{
  "d_model": 160,
  "norm": "layernorm",
  "tie_embeddings": true,
  "parallel_block": false,
  "init_std_qkv": 0.0418,
  "init_std_up": 0.0418,
  "init_std_down": 0.0,
  "doc_mask": true
}
Each number is 128 + 32 x the weight over its row's rms, rounded and kept within 0 to 255. Layers, rows and columns count from 0. Numbers have three digits each. The size before them is the row's rms in percent of the matrix's.

# layer 11 attention value, 320x160, rms 0.0335, rows 292-319, columns 64-95
104:093109167084097123091149089126171113107199148191187158159082151189084146159135100092107150124116
100:111066100155130107123161177103146090095146119130154197153169152200123137153113122089095160122177
093:104123097103134095161155152141151103123063134103160135130152116129051093086111124129056106137110
102:102167192148145138159122100144147135148148157122140081090140117098163138091133129173182189106079
099:131148135136133113152150099112145166162103105132188138159131116165127095168124168174175062186141
101:138111131080131107128115106203117113151127106148090114116079132121108150131136144093134153120137
101:139169147083161103185164098148179134147150143134092096149098080114132129158138084135091147137106
106:103175123137147145101058122165037171142095150091123165123169149161076112108093146108073134169150
099:118163113086182133173145085097159138138149098169208198110144153090079118101097042148083084157169
096:143124180134161102153171121128115138097160142107142137085124161208161148184154164131099113071123
101:179148078141144108083141150106162141122170139101182158125119145140123132089118168163119111122144
097:115114106110110074099130147129141141135117093088134139123128081158093096136126116191155113097164
098:122141171172128130158119118115145140077036111111117185171097146123118112100122090183079180077123
113:141107152111081134144129112093119128109187109133117100129147159152121123082103199071162128089155
103:108174095124094083156118138089128044114074103106132123138170137152148110149093109157137140148110
098:139088088095142137106136135074151122149092106093128118169110091069082112111133159170124132162159
104:086122135149119154150153088151131189124075117143158114173160155162098152122161126101141157117090
096:118083149162157051126130178140074043105118081129144076069130110092107166159107154153135146101122
106:115212152113154093139132134123087139208118165146131180113138192082131119116127182095163150136127
107:124085105104114098160134142161144121093093146112139168123145084138167119121166124136113109101092
095:176198129155116123089156180087164083124161161160116112172160139098127157136104119083117126167144
100:116174113098116124054120086146209201196156126131161110138114138187160110125181160119146092144065
104:073122111129152135097138163062108131193122140161116082148138147086130141062084071095121171128115
103:182162122067133062119159151107153096116121119131149116117130194086110158161112095170128085078100
100:149137077146114193132155094103080133092105126157124150155135113160108109109111097091110119157130
105:116133132100188104130078128166175146147112123113099096061120139123150076186127200200115166092137
093:187149131135124153090105110091104199153135104105173143138167124161144110111129138129145093070114
095:184124072132080100203101153126107153114130120209146087138160131057130107170153122105167091144197
# layer 11 attention output (transposed), 320x160, rms 0.102, rows 292-319, columns 64-95
106:144136125133150130126100119196124139178071116196131081156167095114160118078170158176174089127176
099:177143131044125137114096154176103197099130172115125115133152099099137144106130198147115065150091
094:139094095110158141123109090123085124084158107135134080175127156125189134197082122099155176166131
103:134101095149114164167077140093111149067114131109141098131106151141141134147184143131099084110116
096:123103128147092175106124139106126106101138170171134129158143110136092195070171110094097158124064
097:129166143161120135148168137105124178135127126082122156123125154181165116133131118133100144122127
102:120079143099120156075086162063094151061116130122171121122144155143166078071106150146204109137152
105:179095108160144117123154064158144099163129153134131132079100092087114163180145068138171175133051
104:199096134132068132070100149160083111128160138135137136137120088144164123159157139097113139130105
096:106144117152079137160116138105143118103165109178074117221126061085153121098138109127084113151130
098:054136136110087189160115131112085105106060155159091139146105056086155162108129101123148080104150
104:074104114084075143170154094120064121118133183077152133128118192089159158074139141079135134183168
089:150100113064154137139153147110097106145175108130152134074126104118109143094115150081146126157092
116:169164123070127115085121199169117131127061175151161181121137075149188113152122076127062111099132
102:169104144096146153119111088160165190134165093121106163145109134058113119114117110083138053114100
102:161123137141093118158153105099151135112133099162140143109156200143148176060144087076147119144102
096:124138144142148132097086179124126126167132139199071162147100110137111095130153164140094103152075
095:125131139116118153109197093125091180137128159122125139124122150120128046177174119123102131186086
098:147082121151121201102148135173145096115114098122109121135123095103115159168133080195131108133108
105:075150109154077150127131128133134107114151094148203056148120167110104111176126108109170134144175
100:169082188114196105079076108163118147203150076158060149137143096116148109147127168161106122060132
100:063151133131113165103133188091159048075074167115166100133144120127092134092121114142109069124163
106:186093152121195160177119088181141142173173113125106146063116115112100120188120134147129125081097
094:127046125122101155092090152135158145106160086093125147132181077132189035171153141085133136142149
109:144117162143126101109122123138102149150117111133167156111094167113141156066087129108123176111152
110:137112128150071118135162109077176064058179166085107093232128127131145160103178116108122077123111
097:099157126195101125122137098160141075167123162126167146101061127123098157113232061129143160158190
086:075123114168138144142101072151130112147160113050144228134131099203143139105134117098117134025151
# layer 11 MLP up, 1280x160, rms 0.0913, rows 0-67, columns 64-95
094:134158137139091127143140106144088154023200148114148150082113128124074131182109082135119145114098
110:181073153110157151157136118129138131088105162111180159151117119085162088145158121078114177164170
102:130166129152129105186106151157075149156116130133193143092126159120167110103112083169137163177130
094:129136152086138124146082134174120154119156091079122164158126132112121082110142124139114118180107
103:130134083138088107113093134141135104104182148119158046156169130143140142112166113180106124096129
112:155067131115141157130113153120081155104165170120156115128157066077135122180164103125106136172133
106:112103098093156093158155111066108149138089114075108125136110140117120096099129117168136123147237
102:131079100131105117127128144103138132108118119080238148133193105112050109150124084158123126142190
099:103137158104089128192118174177083042090166146108173146162126175138117083028083132131143171136137
104:106092033104118135187114090152118111129119134134139117114190172094152095129139068127116146137137
087:163091086095154091094098166112144116173130105115141076084171158091137160101170114111143140123127
071:084126157143169164129109152139104155187136163135138125138107147145134122187113142066120120133097
100:105148115091081130148188111139128144102121101113143129165108159125119079068083164090089137101144
117:110134143101117144137101192152146125115178140123165077128145136076131087097143129131068129189129
098:183143166098102145178133092117124147125179144106130156183160171188143110130088141136088164222058
107:124170116101140101136128210151096148082107105104126092124179152114164123041168106139121172095079
099:123101121150139116146113178133106104115127173109142061104115162130136120128167090161085154139154
093:120081131135163105098131174120162117155188147143113096155145152098128093148119140074129150142163
101:124136093096087123158145137124107134130183136111124121161156161152171103103151114103128161122129
092:066163132124085128135129165162100113154050165065086080049138123141174134135148146154135113128070
103:106108122079082112131084115153134156112126144151106106133112121105113098192144117084133156160134
105:173088176087089094172124073113129179097084157118055104129159074112131085093126134165075133144144
107:187152080106127110155196157092186112188156117117099099140135146110175133095122135145152148124133
106:127130080169127082138128123177100122122137158151119139132127069142088131095153094188115116089109
104:132098075127122106131156168096081152147191143103133112108114131098182124135170128113137176145089
104:142162151161105105162097123102198167151102149097102120157135096090112091145165080113117097126125
093:186128110167078145116132153135110135205139123100121121151187120111151145115137095135123154168136
104:174085155090106128102121063120144168199171103116144080124134148130055124155198118134089142141154
108:107128132144145123169129107122117128076137118103164143129173182145158095108120110199102133109118
108:176106098149126046119151171153179131080080192113146074127121115076125100072184102136115153116170
092:193122139130153128137155061106139091220151167139106114123153146109143136166149162117117153116125
106:134138112104098128085095142107180097163237108079146113155160122122116122141134075103070161103119
108:209105090101083151129145137170112122103093114130141089137123089134161165129130124102078114185201
105:107193170133129122077182142096114018108103165137083120132108137112105060127131120088083181146132
082:114147076117126118136108121085095158098148153125118135093126070105134121133080117135105135089221
083:135101136142120071142141170078126094132119132151137152105111086106144113129125086142138120113079
097:137142126141129107073111117150134130142113140100111058161152130116120143154104152149096085113146
082:127137159077155085145162168105178134119094118132090116168141153205104105152112108145151158186184
105:137080148092087078184176107067129182141133137074132123151057157128112114127114132126085145162134
099:134107203133116118126160139086130128104122130160177150177162140140138121146154111126131155101110
110:216096117124115122135149147109169103177129159122099103124117081081135094091127124154122083182093
103:117134101126120115137169125136132116103161158114128166169112154118153098080164116129105166144078
094:130122149099095176122132181170131083143101128100197075074133065114181136105144122170128169106160
097:162095071103152130101142107133113122128205109133131173128097134160120129128176201143136153107125
104:138139101107119123110133106094133129090101199099146138094166129082143079089137140096123163185181
110:128092117126136121136158150095132145174163131118170104129173188116183099087172148187107119047153
102:107148099093138120075123118090109084119125098121117119145143164149169123121119093159119136135146
110:157045088093100171161147154126171123202107165093144121170176140138071101122126113099133187196155
097:103069188081114164115119095117097141124124123161108142161110091132088145158146113150074132128128
101:125111106128145093152114187102082098097109118078115084125140168117116157110181027163108064097169
101:148088106092141111108113117134139161126121117134087113124167060086173144110133140160130128131096
105:135168113108149142141160149105121133169112154127092064108124202122153144154152162139121148152149
093:159105161090063156146158085196093110144167158131152145135127139132127132156113127107145109132094
101:175090114119100144116163100103166161099182133122123105112167154087131146083116058179114124158152
102:117144073108105034121158095106144135105154128094099079089152143073194093135158132112121161089144
100:188060122089138136115118106110143125172148121098102070098150144103158117143127148128127139115188
111:153061126116122134129175165085129166116134137143200091089153126137185149113150139152133107084134
096:113107104129174127120136155057062096103140085133117103201131146123157162135111127152117138182093
094:139134074097099077096165115144071127159119134135090145158134123157102064122127126098119102116166
101:175066135099064137168146110129103143147142176137172139138123171102159092112086109134142161198098
091:117169078119168152148112178127120116141143134051144121114170129077106119108143137196097153146161
094:171132114092139122164122137183148108091179140132129097137195116115172108161130065130119205196144
101:198125096134113141148135124085179138087128100085121105131118135109148084062162165106071146119152
113:100111138162123129114109131136103053119131168183099144201124141162122107164144088140102160124138
094:121071134098114154093182105070144133099073113127194115138163142109135147099128072141131104103128
102:161104146057118098147204160065125140145120109130128131167107101128083128135099095152114142095055
094:136077168137096105096171225075126073200092156074114110115079122077156146077125184092108135130020
092:169081145123085068157087068110118155205203113116187110125124148147105127136160124176142109156116
# layer 11 MLP down (transposed), 1280x160, rms 0.0929, rows 0-67, columns 64-95
089:136091156090125112041098141140038140153100095119096165119203099118096134169064060089182123067093
111:180120116096090108121163075098145140110093116161166113140083162156131130125186229219139167154135
104:143146127058152155127083117123126127096190161090103142137128179116165153065118138116099073186106
106:116129069108145151169111082126164157117113101120128104165165071155104151220094107151160113115136
101:109111170162089112156092083104091178107122162096066136089096144147149093145158130171127096117131
115:133098168092092161154138049127148103148136083081139129147066094131119112176137103113106091123155
114:132178076140135151114114150202158124176143087166146141100171109108152115105181096084141143135129
097:086104131053135111150160102138103103107129153103119128150082104111125139074111150099161156131142
102:109098166120110158137083085084166143087120145117129111083144139105093139091152178147096139128106
099:147142155115150140111135163119103119103142137158145173139082198074128126074190171106137109152145
082:067146207166113152094125126098166134122159123189098146117105098126141149184124119120127099148146
071:153119156183114124127131181093126139134120109139114118146168123114213104121099148161086079069171
105:151147171136130089160113155095110106108136148122142116092036136100091186139129108172137083143077
135:078101136151134121115177181107136085098120112085130135154153108196106090114112142128174123094184
104:109093153192146141149139123116142149133027159123209192121143123141154115121160120143124114114148
117:115084150189065113124112123207059141145116142091138118155150149188136094205090104182111142166136
101:079115123200121121173127119155137188160121143061120101061148146150087134122132150094107108096114
094:048169072172084122130136151084162185162144155098107127103108130116140095083153122158179140071183
102:145129156128092095125180160157104146094146071100124125165166120157142110115134091086155111101120
095:132169132132132118099021148087168192130152089186155116097140153135115141109117080075106156120144
102:159106112160149114104116111160087085107112141112103154141101127132068118105148061076112094146111
117:119126149145108066127100097106144142131165137161170133161069129130117177104091122131132102207142
104:080148170104100094137095152159137152156117135143109170135163159101182202164101198141162125192148
104:132107073111170132114196129113143121187155119140108122169122117092169090071093072157119122130083
107:119109096105093174121097163144115193151124129154158130115101175103115098141116093144101116180043
091:129154104199129142158090161165152082103119118096120143107090109091067162157109134111173139163108
092:127080127144105114172163119132122148129138157136175133196120172157109098155133124124109116142095
098:132112122140092134109133161139132086186082137140077132138183058184149172090142091151169154190068
109:107170108089117141108105131174115167058151173143093113138097087152079112168133177138083115153182
124:065142141122118129112130062078096124173116115158172130111107197135132095205134181175114101115052
092:154183160147115065078122069103125155095142121125075164122137099096154093109086107122142120083107
114:093132121143122095153129123097132126072182143131169101236108093140091170112115144094166101130095
112:169103150166092123192052165087137107075132054134129120101117156117099141185123157126104104117123
109:084055103053148129160144169122116130115097130072114129120097116134125143128144120121147079113118
075:166084121173092155163135143150107113143099203131146144150103153106132166104141132108076110191116
071:130165148153116141104164129123100168114139193146071141162156124108137144150143123175088109101077
099:143157130085134117105084148163179099106136122135106049101157156146127133107070136133099182139166
073:192138080113135181104173077148047070114104122138168119087094106121136176110207130085081101127118
108:157088121196163118124122133100106110102127157136087132103153125180081186106130155118104176127093
093:000122102146156168094103071126127108106053159132109116091146134094097123094143115121084150164086
105:145125036152138183088140128124107124171099104135127110119053180075153145100200166121172118137171
106:149144142156119074130181097129080149150099113170105115131142083103141170152103141112142124103171
086:084096125118200170104118173154152140104165098132059093121219097115080091130115123081149117152138
092:160139132111164140098170185183147163124107129158092131084165164124123129136161152146086058073091
107:098116133086123109141140179141127137118066152167118169170193178148156161126136194205176114163136
111:131140131097149077119175086126178130069156061136185165155154164111093126194095152096173117117122
107:067166139098154079108128149099181152116124114161095129124118130136161146151179117103215106186136
110:107169116132146106117169119141158124163079185093123168113175147141151100065137148094163135081069
092:118084116162116091142059140139120164169104117174172173130189109123180119137056133105146109138148
106:098154159126127098190168092142147153120122161092079167162090078161151059064117052143185123092173
106:150125113140142118077145113167133123120153145131136083166103131106100085099105159092125151158095
102:140194130196103135153104104155138127149143120123089138131151075155123117098033135063086135102132
084:158090085130156138129166097101114071137166132106140100139136130140097089152117146114072110137185
093:119119153117158102158209155128136117108095085163109143135167137083147168062152108102178120149118
101:098151149163116106144072135067133094182113142092159174139071088127087164124177137090130121115210
101:164180157121159073107131100148180109101103150094141134103095135143108158135190160082181137138104
113:123204120088175106193165091147157099078134152150123085119081073090117159139106109068125120100106
099:094127228116145062058177155105091163192114138121140120146109100155116102075122136114086134145114
094:132152092119113086118119090129141111144120104169180043124104179119131133096151114142109203174141
105:107130110157133116112145205095137150154093090122146132138171144114163101137130198124136113091173
092:117128105135105108145208154125126147086155104160170143137125064085157126098142094128150104143097
092:105151117154131164134056169123156107093097102126152124082050167145100177163185089127141073185122
102:064049139162108113088131131157049135122117172147110091138124181127066186121187175152172143171158
119:083088159100099136124134113095080107188133150142165157129126178179170174060132136184142124121096
086:103092112169136163133109107109134119159143151132142127118103066106061157108138168117156128136112
098:160103110170167083125107094172095121103147162114180158155136067120115160162176164174056139148149
086:179131112134125178179172090115120133117141106126087131163127093082079099118078105121152102173090
087:086145119156115102154072194128122142064082087126124078168125120150136116158074094137102129176132